config.toml
n_kv_head = 3
norm = "rmsnorm"
norm_place = "pre"
rope_base = 10000.0
rope_fraction = 1.0
attn_scale = 0.177
init = "uniform"
init_std_down = 0.0
lr = 0.00446
beta1 = 0.9
lr_head = 0.00858
Each number is 128 + 24 x the weight over the matrix's rms, rounded and kept within 0 to 255. Layers, rows and columns count from 0. Numbers have three digits each.

# layer 4 attention output (transposed), 96x96, rms 0.0958, rows 42-82, columns 0-95
123136102155102151115166173139181099100106171132141121204115140137129157104149108102113163153131130142178077158130145133168150167117122146085166113169170139165121093086072122099144121115143192129099105120127128119138130125107138120131134161118129139132123112126106145147213140137124133152
112170130124102133149114090114109154097129110143081122090124083141081114123124132135170130047108141106114099160107126099116144105144179124134099161104152122096104139137150111153119151108111105084108168158115153133157138091117133124117120134134139078162142098146135078126101108110137155176
109075113139193136144135136176119148132128129150130118155110165122133117144178107153117147113154118168159122109112100146099102135122086122106160149152098126142138112153111136051113171161104111180145095137131131123124122132110153110188148118139131137166080113124083114149092148103185101137
082101159153146141126145091139112137111125105146161113138148130055157126152115090106124103127081137106101112110075105141188153133136107124103127139130104105094111126151117096134144098177122115135158116110104106149129071131116127097146157078126145194127128118107106094147065127111136110161
092135126114123098146116131152159106117097131131140124130139138146143153096105110097151135077134164117122080138157143118129128165143132099123125135163167152173089097121102149153148098089139146162155135103123088137107119107137114112172127138113144115121153134127100129090112139072155054140
111066122150121128152140131165100127132136130146119122114144145108138117101095161129082136171116203138152143114138100145109139094112126135124171160077121152112126074167102115132163123113102114097130128113119117134146134115110138108135106111133111151118128150097134168146103094126127152112
146065130167110163125113147130185140151119108109130126155122089083101133127120126099136119118086100119152109149089143142111059146083112134123107085123094145121111140159140105108125140098191137140122115174113134162144142107138100103090137098122131163112104071141120124142162098095102145155
128119113147134109147101163160146108140131107128123070145119161136102135140121155159067173160101139116148130126154095120074069129118137141126147149113157102159111116163122151142160152133112157176111141108151148141104134141119109123119159129078104137165097157175123151157121107127148141152
146111110143106114132132091122136104110102123097138116113135131150115140116123088115090098096204143162093094149161108119123144130135075102124142136118135113141133105107141134102143117121130114105137143145101150120125150164130093179162133173142106138152166100129162162119112117147094167126
131118127112156103131156155110139119151123126128152093116136079142132153132099125146155122149077117143146137177136136112168121151119151199119113098150151127102149171077139128102104145162161117170151156135104128127135162192118112137077159150145135139111120076149106114135176145138080136087
092107078091125136092120137167132122076128149113113156142134145154126159119176153163127164081154115144190107090140081135128134178135141101139142192134152124118106125109088128085118144138116122120112144137124118103117134116097149117185125157096131117159122128136150133137154157125120145183
121090147141075130136184120120163121121111086138139112109127117109129094162092161088127125128104114130137111109117098143125104132126139123076130113108124086146108152164139160130110133158125155131117128131109161103127088161074119106131111124107124142155133157135126097144160068139121188166
145150132118090177074119108115156173118186108104123134165142130146138120134122146098148149133156084088120138096124122121133167134165150075163196143103114146118078090131128125144134127167115130129122102140173137121124136077125136148161135102115098109111141111114163139163175094121106128147
080170151094111128167139138083127154177095084133139108123102135164079104173096117145117075128114151155112131116173125122099120134093145100133052137138089138119143106113167151174167135127079174112139142122140120162172126108106109126119152104149102126131130121086132074077152114098169111130
088106120127115190116121118180140109076122142108119165118131105123142115107131144181104118102101144126170128143132077128117183150154162098156119182129116126089162126136095136110108078120100126091105156155112152110161112055114130100127103086087123145142101142095114131130142118113138153151
138116139130150172136132101113130114118089160171118145118099134117123112102123118081157111117188138163115107103135192121117152103123090110107123136136112126133125124115097119075122091137154103125148094081150114075133121078123138125132078142168140104124158103070093130125117152168113145140
101127117097156115137140131110119159172161122133115134115123178101089091142140125103154133137175125151102143132164140131094093142136121132136091115129133159161071106106134124129107155162138187094122082122187184125134117095121101121140085126126125106115117105127147085111083162166147105116
164138122113092146114186104081158132103154158106084152126145121143125120138126167141145108133139125121147153111147102143090114151145157119123077109155106129155117149122117132151110107133090149121102165155102136121125212087134137143098124120174165073102146136097127134125208116143144157084
128128131163095123114045149132083088137124196138094168191160102114148127094123104098140167099145117105063155110101155133103116144123103089135150108157175132147151115139075126154107121072184140110130116105131132149108128142165129081111119158114126137143109111142154177095114113125134108118
157128137171109126158132137136120156158080126144130094160124104109086120183132211098166135147110116090125112108105103117113139147187097155105158157122101086099102174129119125124096162197103121154140109101105104139165133108075091099127130155113143139193085123123132071108120111089138125139
064115137086158121137128145076110163168181101119128111145171184131117111127125091177113132145105103151096147083114119121123109133133129121120112119146106136119166113086099141119091164171087149136167124138148128151096118211158097127120146112157110126153100118104154139107088117135160104112
197164113101097135127125094133132095112120165145124057123112130125146139160102129135086158119176130125124129101108084094168168117155092120120182156114124108149125111154136160133176127153121118136114130107145144123130163140078145153137215131081150129140137120169104171142153093142116160143
112123145131129132111121113118172150135150108103126118142132083101095137110126170114141120109133154143080145180165122088157150144113140149146139127128151139106098105093067125087131128126123151112117125127119149109173173170167138139165114107148127139101142060113167131153089111118130124156
159159105099156148131124124170132162142081153113146129108151131148158171102174141153127159118122144111170066129175113123138136143166153151162166104096108133164140154131092140146126140130150131140103087114139135144105151181124126175137179150148115116114111160135155140146201153133123123066
175137180105121145125136110132111105118174126110158160135140125105126099117091150152109104128124100144152151089089109093154167102108103158126129128074086128102104131126137135108115136118116127131136150101134110104140127137172124091134123104115123087135136126123140099097157141119158123165
154145104133145095155138144145121127171090207142154160088153133168152135123121147157164132107146078091119114178173064107161122120070103164141147125108096094129116154116150137166146151138127142171119091134105116158124162084109162110145139120120120133090141135158132043158100109117129100108
095125123143079130143110124114158188147130101095132145110139117142123159143110183164127111094124140120112105151147115101108139147104141137125147109131112142121133111116129128111126188135117168134113088137135134097135114142117142137175113145153169179157132099157129105157150133104156123146
097111160098136164143149121119099094109130094122116152150160107100126132118121096152096107145111139107135090150107154127124181157163174145168122128118174159094137121142152099134105101138164124119128140196094141093128095141095132119129169122118111177128133141151138161104104146133106105132
166116128140145147133101102131132115122155151127116155123167166140126138173153087101147171106066120117169136087107121150083118119151171093092106175115123124192126111159139123154125106119189122130090153149138133172094128142139146119104157099113146118133139161142109112142148127141103157129
083121128137136124110190125142135090135105117149156090140130111151151109127129143127112093137116116143121095184177135086143179113118120120156143123144119131122178129102120130135137123120096109146123067152126129069122103165148142080107168120108109184130117176140119082128097142107148098136
126154141103167113100137115117100161110176105139117108125155124110155133099104135086118122147140167113132152089126174150124146101190119112179106123145179157108092075162123132108092105127146123136163134140166108105133122121148109120083097121127107125116099121119107188116151142152123118145
115165130109136117120133144154136135129112116138130073140101149127129145095156155155057124158138119150167122099167118102133159102147091088181127147105088138099154141123094154126127136145086112154154090084165087131110119122125072134106158110128145121141105140109141115101121132136119121110
105105114085151161147122124126142133115152098094144158112114153138125141127160166155114134149153131132161108111160106112060138146148120099118133144088109136131165136135134114144156103134112137157098073150141105125117094113112108145159155099103137163099116185103115117153067159131148133113
071118122126120135125152088115145096110173121102093129120155141131084105132124070138131090135136072182119099163160075128135149134118152086108119130097122157145140108136174110153175087103097134134090145173109148121109124110129150119159137136096124157092123132150162072119101135110159137156
150136114099082123144090147176151098136117147132108128076123130175133165136139183142156146103130159059155112117163104137106111143115117129139077171101122121106152150125115124136121137103158109153133119137119104147099134161148120103118121128126148152127151173155119096131103121135072145148
135127086135113115099106086115111171129121134113116086134138125117145078140119113078117151148112082081149178146094142126167130170112122129143172102143122102136084142125110147118133108144149156118108139087106177176140133111109148098082126118102126098137094100132133133107148139093119112129
143128115110108143194137165163151152137131133119142144105112099131118136104088194169126110102138136144119165143113116132155116164083076148107146126069149107149098129127139136137148179127121143139181117125122131120100152091131120123154089142116155128107096107127140143131150148160114155120
095109124140098147125104126157139157127107132133133102140121126127112108172129140106149125088126101132125108124163156149106140130091122073087125098146146119101151139132116140154155146111158141116123142139121170095134148131115169137158061144139129153166106122188135103128126103103140149150
088123200148116118130150117164097115110141092119108161116141129145133130115115146171162096130119135126104177183127128131115128122105093144092098125097157131120113092161140132189141157123093195133158157140116111102147102083135104132144112147147152206125129129159148092128101145133118153148
156101080136098098127130093115120134153112115130123117145137159130121121178155123116117138151128109117157078100154120153134124124137133090117106098121125109133170146130111099123135133105136133139135123126122140143125100162098142126111168140125118143105167155147149127123122157130146133103
152095069136139111141144118122116143107168120133114071175129127102141100118123097078128152122132095154125156139133163116138135149123133127114175095170147125146127177138109154076121105157186130102101160136147187151109180182076149124134116107120089098115092104131140172153136131153129146116
# layer 4 attention value, 96x96, rms 0.104, rows 43-82, columns 0-95
148146141145089125123124126089140147141161171140164111078164139154096117144127126128185121179115151134104159137136151176157127114124146091159088138116158148086139147161143100117158089126095110119069150108124148103145156143160135105139102200159161117147102109137116164127108143146147148078
098151113134141153132116132124122086133127142147082130094154122061078124109131137153173134125174100132100137098178126132113111105152104122125141130157103147153109085114103126151124134137106141128094165156135115141094088136089106119159127097087108155150171074140145123142132095101153125105
161106121095119114157132147146108145091133140131120144122170158126148103109137086103104128139125169088107086104195140159152167093105143130091116135168139158156121115122099105092161152105112167116108134118147100126137103125127154133112144123100049151126135143131185118110160117168156133097
132151142086120139108182149166167132139125128099163115116145121123137110120107188118179140130156156076126085113174184110128145126149125109109098092134174129122140148107167122137138163119132114161140140136105095141110125141118101161119127103116120163110115105096091106150115140118170113156
171099154123123119126156103107100146112171135162115130119115120083109181116157107116110134118110105132134095122139130107147122144115060149097146107161172137153119034126126114136125129068167095118129099110119138140140106118134104118107110128132124161123101085101110089103122096118128151101
111169109126147139094116129121106115131099096073139144131140085138150133154126116102119131158111164105129155127093103129124153157106091092070159092144138161142062083108138103124170118098108139116104132146165156125109074120151116116104140136165101133116109131175182130139151121142100137154
151167093098097153129147132138156111105139132136167104146121102092135127154143109117136147104154126102143125148104094088117094170148147115134132092117144131148101077102128153154092111111133111125099129129094128114099057134150150106125128108108177149109159109134133091124098137144096147120
109121092134108150122151111119095095156093135150116122141117143162164172154123126125119099130112147124115114138165154147129125122162080097114093116101128112111121069114168103120091132139137108140137103123113143122151162122137116185101129131103108099180116177133107107111102144128112085120
164127106145155137093111132155129102128121089130121085124120137168179141118138133096127126060088130118161161120117100105157165162123138150107098151094138141153088125120114183150148106162146106144142139095146074132150147138115120101172151147154126137161125139159135193118157157130088128149
127127079106122162119135136110111100141151132135168111125133135112077167127172163175180139164156104149172116114160102106069130155143087102141107139134150114125140173161131111142145122141117139150095123189111143145108135127091141145131083097090135094152129112147120137126112115123142119089
163113110132108133138109133153108111095119162103143162112103122128177123177088117081126139136128151104114143128118079081146104131125141107100120133133132167174097076144127153106140175107072135120098121126129168115094092131117116166125119155144130089121138164154141143093117123133127158097
139098139149107141117115147122192141137118143125143097143121175127139164165122137144100112161153151131110143120123066164121128107133115102161190123137136079139125167137127106074119191110136155143105087167084116153123141114102177159104125135132098081116112119151115096161134122128114133181
104144134094127115093132163133185191119124120165132123163142144128142051133132158147145088121170092123099107120136132130148102143134140109068097153136152148135133088101136140109118135135090097103161069062137121121175117131136095178167142161121156180128110113149160110127119149153125120140
170113097132099113106141120088114148124184118138179106142114078125055152118193130122115120178139124108150130084142128129125148141169110126112146169162133158133154125114149129120151101120176137097095077101105138129079143099157090114149115141090103114111111106131170118095137124102133138115
117098187129144143152137119118107106155124146130095182142082144137101116132076122127132103120082132119127093110129147119154114113114105153142113148174140119093127103144127065128159154162124133160140140111164123146066112129125076143110119113117099109155149135117130127171138129095126119119
037128182106093133082142115145109137131125133101125138087083157077123092113097122147157115098138158142110139149129108118117077147132112112205091119121133103132093164091119114050125139168082140132141115108127138130144117124099114148165134109133138169153110133176092145132100133134154150132
098136143149158139130081121116111116141136145111168065124122099140105132128105201164079137125137130140140166130058118101146108144134137128106165182126112123156152118168153151129100093149157157153140148131122157112144196138129107149103117140162181150143121150135114144144126142125145131094
099151138084136108165172081179172109184128116103112155173127074108114120122104097126079123149113131120147144138128178133085108147111136163152145115139112147089174169111159083080120085092121121138117150189092158131120114125144140088099119122182125131126088132112136103141143090074134133166
178128123128142144108127120168183148116156142132106082146099130127140083173084109146113126161162118090135157166130122145155126125114102135123113152141115130169081154118075143134179119145101120089080159193124128127114071132137106149104130171106170120172133138113130159102122099132159162103
104126104120123131125153117155136140145124146150095108133122116104107078106173101142068105077156114173119104094148130113102091112148139134134163148123104167143152165133123150114113140112110146143127147099160094115193136162115152158188134109136129125183138079151168105102140152117144119167
143140093135119149150117116123157090132149133177141128133169175101147161160128152119107115097120178126081145117111130146127153130140126146106126114136113069121144123141074143138081126118100090109112127112100094150066111113109136142063084155093141081148158147126088114115115145147110137101
151114159098132132108170104128146121166127122129135144124181109127166141098136122123148125138127118125112148131115123123149149092115087127138110113140103071076143091124108110097124068126151139147155139114156166130120179142118163150116117129149113147124098146131164167093130146117122164115
142096133153161183113130122128165113137130112121103135127096138140155142132134165150080146137133123111127124180141109112083122088142147083157148149115107094127095131123142157158085085127162143121146062120130097136133115151099129166124136073150119102163163152110122097087112132113145071196
131119168141132116093121102123128144131149113145111118126122143128119084156094137123107103136164104186111127131117156137130165136133103128111145144127098118147139171128068126125126122113123106146130174154151110134146135122139113082146092148085148121105168097126103123166130106063127131085
119174128098157140115123165162172142084131142120145185108125146103115086116098181122137147122123095129142121163152153082113155094113106112114096130113128093150102100117149117052091137143161135101138089119122104151138101121126090078163160121112132095177123180138104101161116100142190103155
126164136116125152113147135116134135127131133104134126134168146112135097127142109139133140145101107113152127152154144149132144101126113107092142088114157106132111142118142103139185104119077150152119125094156163138119095128104152192113148123154155093152134166132105143107140123099151088110
113116136166125134102147132107109151154156121105173123102112128141140161124144109132146129103118108149102119109132111166150182099144140129174151104128120189115124169133127140153163128105140137116090116129153131116124153155140153140106122120110087137066129123154161128127115100181114106129
097167112132143125152087101127127117123119178128112144113166112141130133128126097114096141187119159145151118165108139132109116162125203131114114151120101161135077138138108113156103134121123103116114120145168116107115133144096070114084141147188113148107128144166087127185124130156096111138
163074111108121119106138146140134112124116093122143126137184124121108154104201111129139096118124074148121131115198143125154138119117102070125110129145130125102145092129148154115126154113139107121123103097142091148113113140149131138146144136086109089105147125124146114119109127116172094115
106089130155133130135134100145107137139161115088154084126134127157147187119114122119089088090134141107119116056084135137164114170115123162159120136139134126103152186144079143180139164106161158135164118121144098119151112127118151109121111104130129112101119074115118136121136125103118139124
159074119115120153115139142160119129140137083154109127126113123134119155146161106140099104101118126120164126136182138104111105144138113112145145160153106109137129139120099136180158104122168125103145115107104085113159105126188150125144145138090147127164143054095124117091129155107146116137
124105112142129116130163119138068107105133152127116134105167143122146156130160107123149122117125152168148136137166115115111115108157120110117132118116113120162078089132132150176169080094157133116155144136124136118157106128155098175148170162141113163129138134130145079129115126137137081132
151121088156099091069125111138125140134083187118161144138141135117152132108156103120144127155138142161084109135128159115113167082121175105123120104127101144169144113143138102102081128119093094155111133118143119122169166145144132086118175152121126146094122119099134102115145116163138103067
087114128118136125163150111130135123141147144141121167100147086132135133129158140138139143186119122119175116175168136114123152137118101147121141102131174123118061100094141105138141122123132142103128103138162122141103107134168080137121135117122189057142116136135083130128124092156107108162
122117075067118107126103126178128116126160136106110094130115117142136114131129125141085114100137130136075134149111118148104107128127154111086156157135117121127141140123150122093144112194134122134095123135123123123139095104102177091112128127151144151133106174143155145137127106120132183076
102174142090121145124143108145100155106143155128145135117133163094154086137118158093129154124127176092155142199127095130122160137143106115151165091132138107163096100112115114104143142146111134118144092200135120164125103116143148123158131095094114086119131131107101137130122134080106129104
135139103169107085158123109160161142127111153098092125164126093096099127127132069114166123155114109096129112139172146117135134100137183109166138115108128124132126129133133086087137121143091123138098174125125137129078126122118121129109138097153127093147112139126106154095128086118119129097
135132153151132108129140120133111168139113157121183120095168194068115103078123118123127151193125120103156128140098121110150138149084125113116147104113140135129119139133093108122114115104091134133112174149089151093118090131145156094132150100087111114110151146153129130130117111151163101111
136114120173125130100112140146115105132104151140093137134112078137124162159141125156104141097098107114128084138140104110102074092131130118108117129141121136146120139117132104113107140137138084121101128102124104128095120113144134189090133098142152125127132121147130093108138117116122123161
146148096127125122142125134148151089101146103109079125107102078126151175161124134125132093089104172157094162112083099116139133130144197138129139162124107118142150127100116153057096147162113121137115111125146116137140143105074160141101138111132110171106113142145138121109119157115098168141
# layer 4 attention query, 96x96, rms 0.142, rows 64-95, columns 0-95
123121106118158150112092174143083125135131139161143089153089117160129135125119100136110154131159114122118044130130115121125101142133147174088106139089149148177122149145173135100121120132140123145084121165120106122147102129133127121122106121144115124131158133157108117127097165147098151142
103123132123118138129158060085157115132146123141117121105144159111109129112120139102116084120131158148137147143153130073102130092117083121120126155120132150112099134130100120109127121139142156146115143130113152102132205115137137161108119100119139075135100097131163099166160128118147142167
134113139102149114135119163165107138131125134137165124140140077130153117113128129143131147123108103121110113134113143141160124151151155139130111125136107142139144113110155134147114121121094133129144129130141123140130069131138144098164153138133116161131156158139112136130100119132083109105
096123110131143147142119102123154137130118102110102153144124168119138131116111157127126121146141145125109155146126131133109129111138086133114114147153127157114108112156137148111125136138136112133118096130113123125137149102112166136085128089129140114075106136105145122123144076128152116133
125101118107131160123149131131131143152122134078141134111127083120134115122131159132118147148111112104062143137140129144173153124164137165123105107148172170089137146135102141133107083129128124162132152152147136149129126106175127149169162122112136104136147146170154165113101099153111126129
118074121126152165139141120129125126129123131125143144126125123133117128110116154127114143139106132084081151121165142137124122105142139173098116158115144144146168137143127122126114134115121130133125178144106133133130120100132130155148151148143141135116119145160123130136123101141130128106
091123120114134125134125099120143141136137158118133074129107136134116127104139129169109133083135122129131111149132135117137117150117081122111121124150110133120124101158111143071147111137144178143126153139159134105140123111155158133186148109118126115124116136177146119114130123086094136149
129139129150111139116117104149149086132152141108094128135081168118138105155138119155125112119149134164137107135142145136140130127102095093136128144144096127148085150169126121126198163106157154122119103115145134112126143136110121144091118108107115117125096095095136118161158146136153128148
146116098203136189156134127153107176163101141085140150116121110091134142138113134154147164125126155117085126129151145142133136117156111094086113100143200187134142133143119141110117090109118166167094095131132170152138119111181166121119142136098128121135141152129132165082088133151124123092
109152142107113101130108125092131078111162154119138149131147120145140114159127127128119125084127139129132118119127073142144113106054172097145137152130113097135148133135112141113162122162138168115131113074154066098118127161110116122129131145103129126134140154134198125132154112110125123109
131154150125149154070078092115071150141134148161153121121136118164129149108182114109100116147149124163137136143139198092158151102124113137076104118109140135155129118179093120122136150098087107149127118106157115147185168156155140137158135135114114142073154125129147107154115125150134092129
124148099095117123174131161105115086090158136133177094092092120173175143127137101125083125130125150096142153103121111082089096106135143104147165169098102112122189113113150121132113105148115102120121091158122139119161152108157131154122091107140097169121139097146139131067146111085132149085
119136117145138135099174105108112111123135131112100076133144158113117116130134132153151125173105113125109150116105151151149113117155082147109123112173117137107123125160119128170125104133153164097172188129136079112158159118124087098123130158101118097148135152086138124164102149107088109151
136181132111127112132122151115130116133143158098164100107195128110125102113137118144184077149137177106121132179089142113115123103133153142141126095100152130125137085107102108141113115126084138075150130131107153076139157096167152117117098142131163133131156109170096149088159093124092135093
079113184157144175107143110111132119140144089117150137106123129125125137123106127159092156135117172110107133116114154094079128097104152121123155113150148104093137175098102095139136133081135151126164153168114123099085164144135143110099053191114097149111136106141147165159165133077119152121
114136109120090117133134133133075131146108135116114097139130114118125171099138139103122129135063135089111132103141126094120104116159129118094113117127130117150138093102141098128078110147073141119189122116097174101101150105097144150094141101143090149131092114118124150093130112126131100123
127071099134153165139175127100140158166123090112138157106147120126102131072109150058095146164138142117082106133188075134092116102135109147122081148180187181118113115175110131123130095143137142173087145136160121163151176087165157151148150094077148066131132159168165108172111083154121164151
130151147161125107144110101127134110125158124150095133146141180142105119135171088153151094092138122134185143141109155109125105137113138099150149124108072065172117116125136143149164168122115122101157117153099148111114099142065084097095104127156119138117095089090110110163155114113159119108
099081130113120165129149141125137149139098125118169133088137108114139126111125145125153137144105132086081096131139098153131162154132155125105094130147199171058137105152124136131121090134126150140145136121152115150172124111189149134164170135114129114123157158164163166099077109137108165099
110155137141139085120104110112105099106150116165108153153122179145127143145161097135126125104158128157204152096102155110084119128109127084142159130106087072177125122127139136134145157151125097112153127112116128100103126154067120120071101123162121133117086103099121095145164153109157099110
118135119113154135141139163152119145121129121152133167125134155123154164133118132101117151128125119131122139095130167136096106101126137156144146138126105148133136117131114100125096143129122105116099140155101108128117134137127165158130141121125150140140115135125128111141138085099148122087
112154132143142085100130144118090139093156108141139106134162163137152142140153103117141102119145128143164134114101147134104086119098125120159180119109082093146123107120154089131129145110150094072118149117108112108143113136084127134116121126168126146141105138120112097117173121070135116112
147108134156142179113142136152158156157106107085173131119134112094130152104122140098150141130103147123093164162144140153137142134141120142092085086145182157098130126116096151103125112120138158184129092121164167146124158117206178122125115125136126077105150147146151155096102113139115141155
147099158141143160102153089097170148158108084112104117141141109124092124107129144125147101138106116089106183187157123097157136130128110108153102092152136133091124118106094141158115141125062144184140102140131147123100097129159139129133113124125119122089159165180148157114126141140128138118
098113147110112079056131155115113084077159105101122188084140135092121145178170132111127102128162149159138150146130119143102116101098129112141115139091111117099111134124170083133124139123109099092151165136072075102097111155102125139101099148129169169092088126083156115166173106140199103124
151178156139101071127118086149129136107127168140106078149113098114180116115155130138143094108156115106152125153105166090131137138160109131076120128092152111174055120138108110147131125118142111147144099127135158120112100117109142121148124098118131105145137090120127144118110186156113102173
103136152154160111140120075142087141113136123151112095146129098163140144141149110146113177119149137118110151098052141103150126124157144144130143156131136143121132136163126133148111103093162093122154098145105113168128121149127142136118119145147140169128108118111099139133116104092072163141
123154101079088140126164153182123087131150108200151133132134146150170182104129106089124202148065113109167137100136111106113149139120120117138094096094121094147114155120145117132122158097155071066115163118143143127127151151097110125115118114130137142140145127103169114114125120150157087134
109106096127087115133132188141134089107169112093143154112089128124127139141159104121111124143116158136158132142105129171074124128106137123079119156103098129119111111110136079129166126092164170061142142128137146142173117136108081148118107179151119139136161120123133096125133128122133128157
153171136083127107146126148165112080100141212138155126138105128110169142178129107104073132144133100124121121112111070102170141144151161117112127151118054121118161148150085177119094134135199067130131136106158116165098140167108138114157122126115109162159087116122123107164124156142148117126
127133063131147189131081084118141141140113095099101129130106154170086145111104134136109102127110105161094159133130170157142116158151112149085113149168121125148149159136181106063091152164109129169126145153105167151131125104121101069139110154160064149107101184143099131156094149102134151133
147143095178099131136127147128127123158158179133111079123173120146120086120133081086142108125145142138142128125059094118127113163104169142130123127169091174143155125156120152128118148111149118141119150130088152094109139112123109117132154125141129130138129150149104108124113151141057145103
# layer 4 attention key, 96x96, rms 0.125, rows 64-95, columns 0-95
117154121144119135140129096129133098102142103111111109143147126113143101149154128164161101110135123119151162158103153101115108136129132095166164140109105091159142111126110111170139182151143129102151130109074136093144139144101080148120128139132108139116121108121120140116151135122135110121
155122136122155121088090129163139160162107127151103136156119113157117134127108124124093161147091100154110121134143124152134121149129138135118071107164162138084100150144150119123120114108106142149087134138169141147124147106128152111179161109124165121119140127134126091129100123142099140155
107177111140121118121154114097145141108156133141133119091130174134124142135146109162144112126132149151155136086122131109121149100112105117137155138141113111169152110146112130122116108130120124109119120112101144121111099130108089140089109135112112147141134119123098140108155132121125116107
133128122102118115137130121119150149124151150143097129104116113125110116099140123143105116101118102159109129144138128134133120148127098119132119114143134140096103121128135116142118130128137124132136139120160116133143146148156111123132117110148115115144142134132125126105106132116110138130
119112115144165121157081107161104165163114154158105133148101131182122120116106127142126135107088115139130102133123119107151135141132120154120127133165150138143118131185149185123125105099122140160094130153183148138112144076131116111166152085114159096112156149151133107109078104128088134158
121117142100140129099124100147130148169097108144100141140130143114107136116125107122109143186093123162151126117118116117119143135122130134096089122140144140091126108132131155113165114122116122164103157144157155191156132097159146123155126100130158137118145140159142111107116116164134127129
143132131145137118127095107150099148110121151167091131139147137178143095125114098125150143122101084130084085089127115149141132143140128146107127112170129113130096127162144152145129147109140134107108156119139156125136120096112071113144121120119140113129117126108136093122097153133087125157
184128112149091104108132160112112100129177138086128096110094124114101116117129117127156133123160158148124120115117103150133164134111108097107126119121074112116108153104131096118120127111145122087120126108142137121107106151131107149120118125109108115176141118097133120145158156114125144153
123092102134118190118123112173144155179113121127150128113120129110089131113158123144111135164108173133142125140118129110130119144163113167131084139134144144152168086156103122103123112115134144187110134159145174158135128083150155146165141122120154129119171124172131127116085122169111136140
143133119132132109148159181119112094111149106104140116119123156096160124122021142119142115131093117179110090109130115177151099183011139053133193089123121117141127155101147120134134108129163129116129135128100078023104141244149097132106103119105116120146086142158133113102177110081105124115
152162159107151147095138196141132131139145155098188075166074101146099142101126143068096152118169150145152125157148122121103130142105151111177168161147159129108107134112182146109161137152058092192109110093153120128150157178161174138125149097191109130112153107154122130194098100141185146125
083114134093181124142123162150098123088113094105142161105125161125140086159153119083092115151118126110141121141160141064094110174148166112156130123071089129073158156127049107123083106116105130142105123165122150151084112105170105134181081145139114159117063088177139115111163165122139175108
131140129146062159112176142144131135113146176131086105103137157132143134071106117164125101115134130132081163119111079132093114134131117109115109094201088119142108144147189150141201125143100093077148167094102057080142161087105110112088165131143163128163201146089101172153098127153093104143
108139151122192112131143181096136082093128162114102140146141143091128142116120124145153062121168154133131117189158117106144093129090101214116103121159139133096165130086089096105093086114129157124144109113128126080110162085161151129160138111166128088135129102122143176066160110094131146144
092140109199150230094155175175132147149110160157095137108123135086139195171117144162067102149089160099081215125163142038090132135140189089119132097118133134127123136157175098128130105134074143095145156135149140064122155151147115068127134136132156139131128109099181187215165123064155146163
079119110069099142087100087118141142141113076138105137121164095164156087123064127076130115127098121082120106143121158131057163090140123205109087127115051106088102140085090133152066101137038100141147162170170162128113122043189157125141111144147143174105175147096140139064131114142159129169
112117134162165146165082104125098164130100158175098155134136145189127120116123126151095137128100110137104130118131134125136120123159124140102099137132133140148130125154126164121154127098127146134091139137175160138131126084119128100141140095129175097092156152118135125128120122109108105151
140133139086114108092133175107148105109123137112127130139134099069159154146135118083124143138145133167117124112150125158122133124095126113139137126116120122069079147079118076141121119143119096126147154107116128153138139173140127168133087134131093147153143101124119129126134157151157155105
124127095163172138171116086158111170151115129166110102141110150158149097105124139119110132112116114106132106117113115110152123115150141168117125118164146143188157119167152169122121118115130128142106100150163122132136126083102126098132167096143152153105124143154120103127109106101108105142
139133128098065127096171172103139107089154134087155121084132125073111131150128125117168108138154156149132124100118111139107141110110126111142156116111077116073097120077116097107133116147154129109158151116101117125143105174136128156120093152124107148166115135103114151129157144140161143104
122135160116125109095156137115128108137130118136121126081124165081104126119144127171106107139119138124115139132129126114150132128114089102127130114120117124151137110115171111134154146115123129098152150131119124141136125147132111114142097142143126144147139140141138146100153155121150138093
133128134124094137135176131099143114091150083140152122092158132095134150139139122115137127149160143086138151106139116134115123123121137111135143121083115131119145108089104058136110143154129087101165125138103103120137107194115136132120099141120112146161119131122127172131160147097171140094
126105093119137147146105103158136148160110167122129106117096148169083122127132137148114139118103113149105135141113127114140155153160098168149106135176165149138115116168117171123118086131138182163087128127163135146113148087141138125156149093130160102125120145148113105148087102137084118134
130099094165154162135114112166106123150148165100126134146085138122100117136137143125137117137109133136116117125108119137145143150147111151121114129145143163178111106171110132105168135118134146134101145109155145163159146093135073148141168132137169122108136118108126106164123114116106091170
138145151104074122134165128071138095074166081104140137116125112122146153156122154110132084146165135112159130167149113114079093133090159122127151119087100120087116136060133116128106144161122098074152119150121118123155102205113161140088089144127119150136116117104115159145199104116165102105
147130134171131106132095094152116114110124121100110125145083108126133165123131120145124130087128120184106101086155142172145133138133147131150100099128150117135115124100138119149116116101127126116119110126134146122133148138118081138137122154102143113147128103131119104104115110157121112140
154128141131137170096124146136140123079118142168133097112155075157112206126123133104089167156119148078134187083150124056093119134171165099140171164181134149104154151223179138134161147124113081184119129163138140214124139099119118105186166067136122120180147140135117143140091099075128112135
139126141123133118122138179162130135227157119188142141134119130143165107142088114111109131192106142113167176101153153152132143080145099114121111140089109105158124123114142149174183121152098126111094136128178143175136140134161146122119114120164117158112184179095105105107118104108149141065
131140117185120099133146188112130097141187121119100162117097122120100085169128143134121078076166160185127087122105102118099139107148106096108142118095049139155122106102164068133176102104123136065118141164137074098135102172062077111153110156133123087152159152111122097137150166149130189103
120133163130126087132132129161096107093136162133117124121165181145155141107124083159140129181120065134142145110129113144154132153120123082073139098125144139051173159113139188147151151133130098178116136099091154212083117159139134122161116096097116144172075144118118160122084179154123121091
099093128133131142136104135099075212164102096139138148119132098183100047112145128086102148067087117128126166120141121087058167134105179103099153135187104118106138160110121110082112143118104119214088138152103080164077074118118114133129134143129133135083187146128136071114050155210138135132
137130147131105151153122209066126084089125129162125102121180182150149114118100072107138111139174153143146136156129115137104084157100093109122108168210065140132176142154153167115166123088188146177111112132123112120073124115156106155204134087123108064183137146115092092053140147106097094117